Weights of a small GPT-style language model, trained from scratch on English Wikipedia.
Size: 14 layers, 5 heads of 64, vocabulary 10005, 20.5M parameters.
Training: a variant of Muon for these matrices, 826M tokens, 6305 steps.
Each number is 500 + 25 x the weight over the matrix's rms, rounded and kept within 0 to 999. Layers, rows and columns count from 0. Numbers have three digits each.

# o: layer 2 attention output (transposed), 320x320, rms 0.0563, rows 172-180, columns 160-319
# v: layer 2 attention value, 320x320, rms 0.056, rows 173-180, columns 160-319
o172:488506515486525515517489516532495524473505543506480455497478520450499529546507504534473526500463530487471476472516481457473524535458537516564493493483519498476503512469511537497469484514516526522491511513529489463542481495517498531476511550503527534472479480509511534582503513521501523513490543499466473551490496486508485475507462458484497512523521525509475536509511539505491462533532512484487464509498487490487451499525495473485492560510510503511474499477502502507503482475489480
v173:486480496515492510502516498494525511497523452531488519522521486483497484507481490502454502519490444508501491504473478496493491497542496478482485496473475513475516549508504532475519469467470503499501501504491516517481496488488526503529501485491490509480524503474487538488525582497499497477520525510548462498518483481562470458495490510504501497490516503473479481483547509513515518485499467484491541493477565560511497480469572490484473516494491499489544515500485468496535525514467522
o173:477506561483499479489475491495511519518520506450498511546457492485457499490515534510529480518511534482508491447534519495487506518531497522515490491513487523558522526485512499527490485518501494480473475487483502506483516502464513493480506553482514517553496531523477496517516478495536488536507481452525461491518534522493470547530514493505521485512487503500472536543509478536497489545451539506520516493518471486514509496503487489501527511486506472473486502523506502497491480535474496
v174:477470544499485519538511520527530497495493515497533470512550515548475504528521509506505459488477512507484501522496525495487468469516448482475480487490551505480511520545494503496522508509540489549481522512513490490486482503494526472530496500493502452495493507495484492546468496483504472457511510493518521498490538512469503472514509494491462514484505477511477463514481458505528494499495509493522496512495490456484474497491485534478538495463537468504485557525529499486510474482507480
o174:514513497543518502512454484493476499546520514535480529506474509476525508489492458466494497531507481502497499506463515481467524503461516539565538479516456488472498503495479500519516491517495519510512444487489495498506520509530485503494491506509561512519511492478514522506498512485491510497479490498460537500512486524500488522517478490481515552502494509498536551486475522505524501519480494470489497497492487511505499482538505480545481502506512519503470484497480524545515532492502539
v175:509523528476533504485490501520524507501522478515504489499524465507467528517493515478436490453510487481518487524499476515498500475480489472494516498510489494484496488465490524488535476484537513497506518499513514499495520512505484491502525525508527520532470536472516469516523495504518520484513468503467484502518501501501513468511542502501505481547541544469535488493497504506463494489492489470512507490510526510501494522488515504516487507516537487513503462500514491564506482469495502
o175:492492515520459506474468492535503485508518529502455517515467512470501477484486520512484499497522452479507499530497521525487484521522511534472514500479519492511498527491477524496505542513483542512484508471468460548538490505506491510514526469510501493483526486525468492485468494471540505494484494480525497494463512506476442523497494473516493510510461489514509522515521511504470482464501519528465501471526525520479520482467525535491518475507472493497486552482512476455506488512504489
v176:480496512497470503522494499496500487542511524509502513517498510493527513484511499496471520522479503474520514500536489509506484503477478510494502509478539526513512481505526468500494471474508470497507498519514552483486487500520484511510480473513496501495524502512488447488555536511470475496511520463500508495481539537509492482495534513538498499463492505513500528512494509493527476509484493493500518493543509535503492507479526514500537468532494512488508514450488476499476499482523497
o176:525530456503513497498502495505535520453524518509503537494519509475519500500479487467532498490492508530498566499451493499502561491512494465501501494498453497479508513450470528497478493512492491515511469501513492491500511502523478502503495537483508508480482490497505507487475483503509497479485504498537507503509529499491511506550510518470479515514524504518494482476508506499504509499548507521485508492480483514496518483494546491514498514461493527491509460511512500490503517538498461
v177:490480438504513533490488475476475513536523541488504484472502510523517472522469471521471462511509500472523520468494507480541501537520526491508531499496496506509481470529446495480473506499526513475507521507485489505530507503508484500565492477498512525516498472451557498547499523470470473497501493526461492512512498501484513502489485496506496506514504509514547511473512505475484452502501470508489427524509507494507517501532462504488464504462460513496508507475537477528458504517478506
o177:527486489537522479478526531467501522511461449496540529521456496502493517482544433524500516458503484516503488517498487481491539483529506485528483504490500557467490507495525486541487539497497507494505470492497503483441492523500493519509464472502505503505558526518475513517483491531508542499534509504525523493531492480493550525508536505528531491472526497482475496492465489488484508464516491503479515496488495472499526508515490499520520513521508527501521461485520484510500551441502493
v178:515501494526462501493504511488507492480524524524531507501471441544532498513535488485483523505490507484482477494499506497514539544489494492533548479497507490521508494506482510479505528507504474506463506492504516477456493526499513557507507514476460505530525505491500520463468498497456507504479496483497516524500490503481510461497453528507537461506500515494498532509467515511487495486479509509488472505536534470530494470500507490521481485497506477499470489499504510499484486511494479
o178:489537535539498494490505512493503501492516505507498461443548571521464509507491502530511482466539468502493447512516503468519498463524506498501477533489528519528452504481513531543486501489536512473505494500486503509543488421490470467458481534515538508506491503514482464479508474509512531477476467548499487491521497490479528498466511508466467528469511528521491509511519487530506464494511498483535480498467489491516506531476465505495527481472488497510510496500512466535508509507476516
v179:523514541485489496483499487470510470489501469496483459480491490519521521473484513497494517517493465536487506510478529520486496496477521519481491514493518500513513484490472508488526488519496489482506482507498537507490505483507486521505526500551493495475499476516494448490540492549493527534506498530496508492519507495522514491490506504479519463474497476492528522509485468474526492483493461469478499501522521488517503491504515521507444503483486483510517465509503500510456484535472532
o179:477496456500482484487493524471524524502521521515537517534500488480481485498493506514501528482539512520503529490524511500485535476495513503530528481494521481467497512509500479523498475467529509513503539517510500473520506505457528441509497497470516528514538518543485528527520526493489496478519524462526458494510489489496499469501485503514514505485469474516473469504553497518479525523510476505504529481476513525507480486495519474478515491517503507461462520460498496500546516494519517
v180:490521463497506466458525496522515450500485484505530491488471526481480508528521497531537481515504480511536516498467459537516484490473481473512513518522468495464497516516539470500507439508487499477518486501507479463501484509509514509516504506473502522501497498475483532475523531508501499482519501509499502486523511535450505468493472492501492506499500525470508513507519451551520491518475436527531506493512496469534507508489520495517512491512479479496477497503525511519513493469469505
o180:511480537519519524514490487529514489496535482490503533496485467494502533527505517510461511529501517509507522494488544495483457502531515496438489504525502509520443555502477510450471527473499523484498511491458455509500502513510473494509496481528514490503495482542493498500511491507492488509481498492513514528508492452529540503459485478489518498522491545472517507500510538490513501517517540476501462502497490498467569474513505516497496482473509488513527539496489485492530501526514485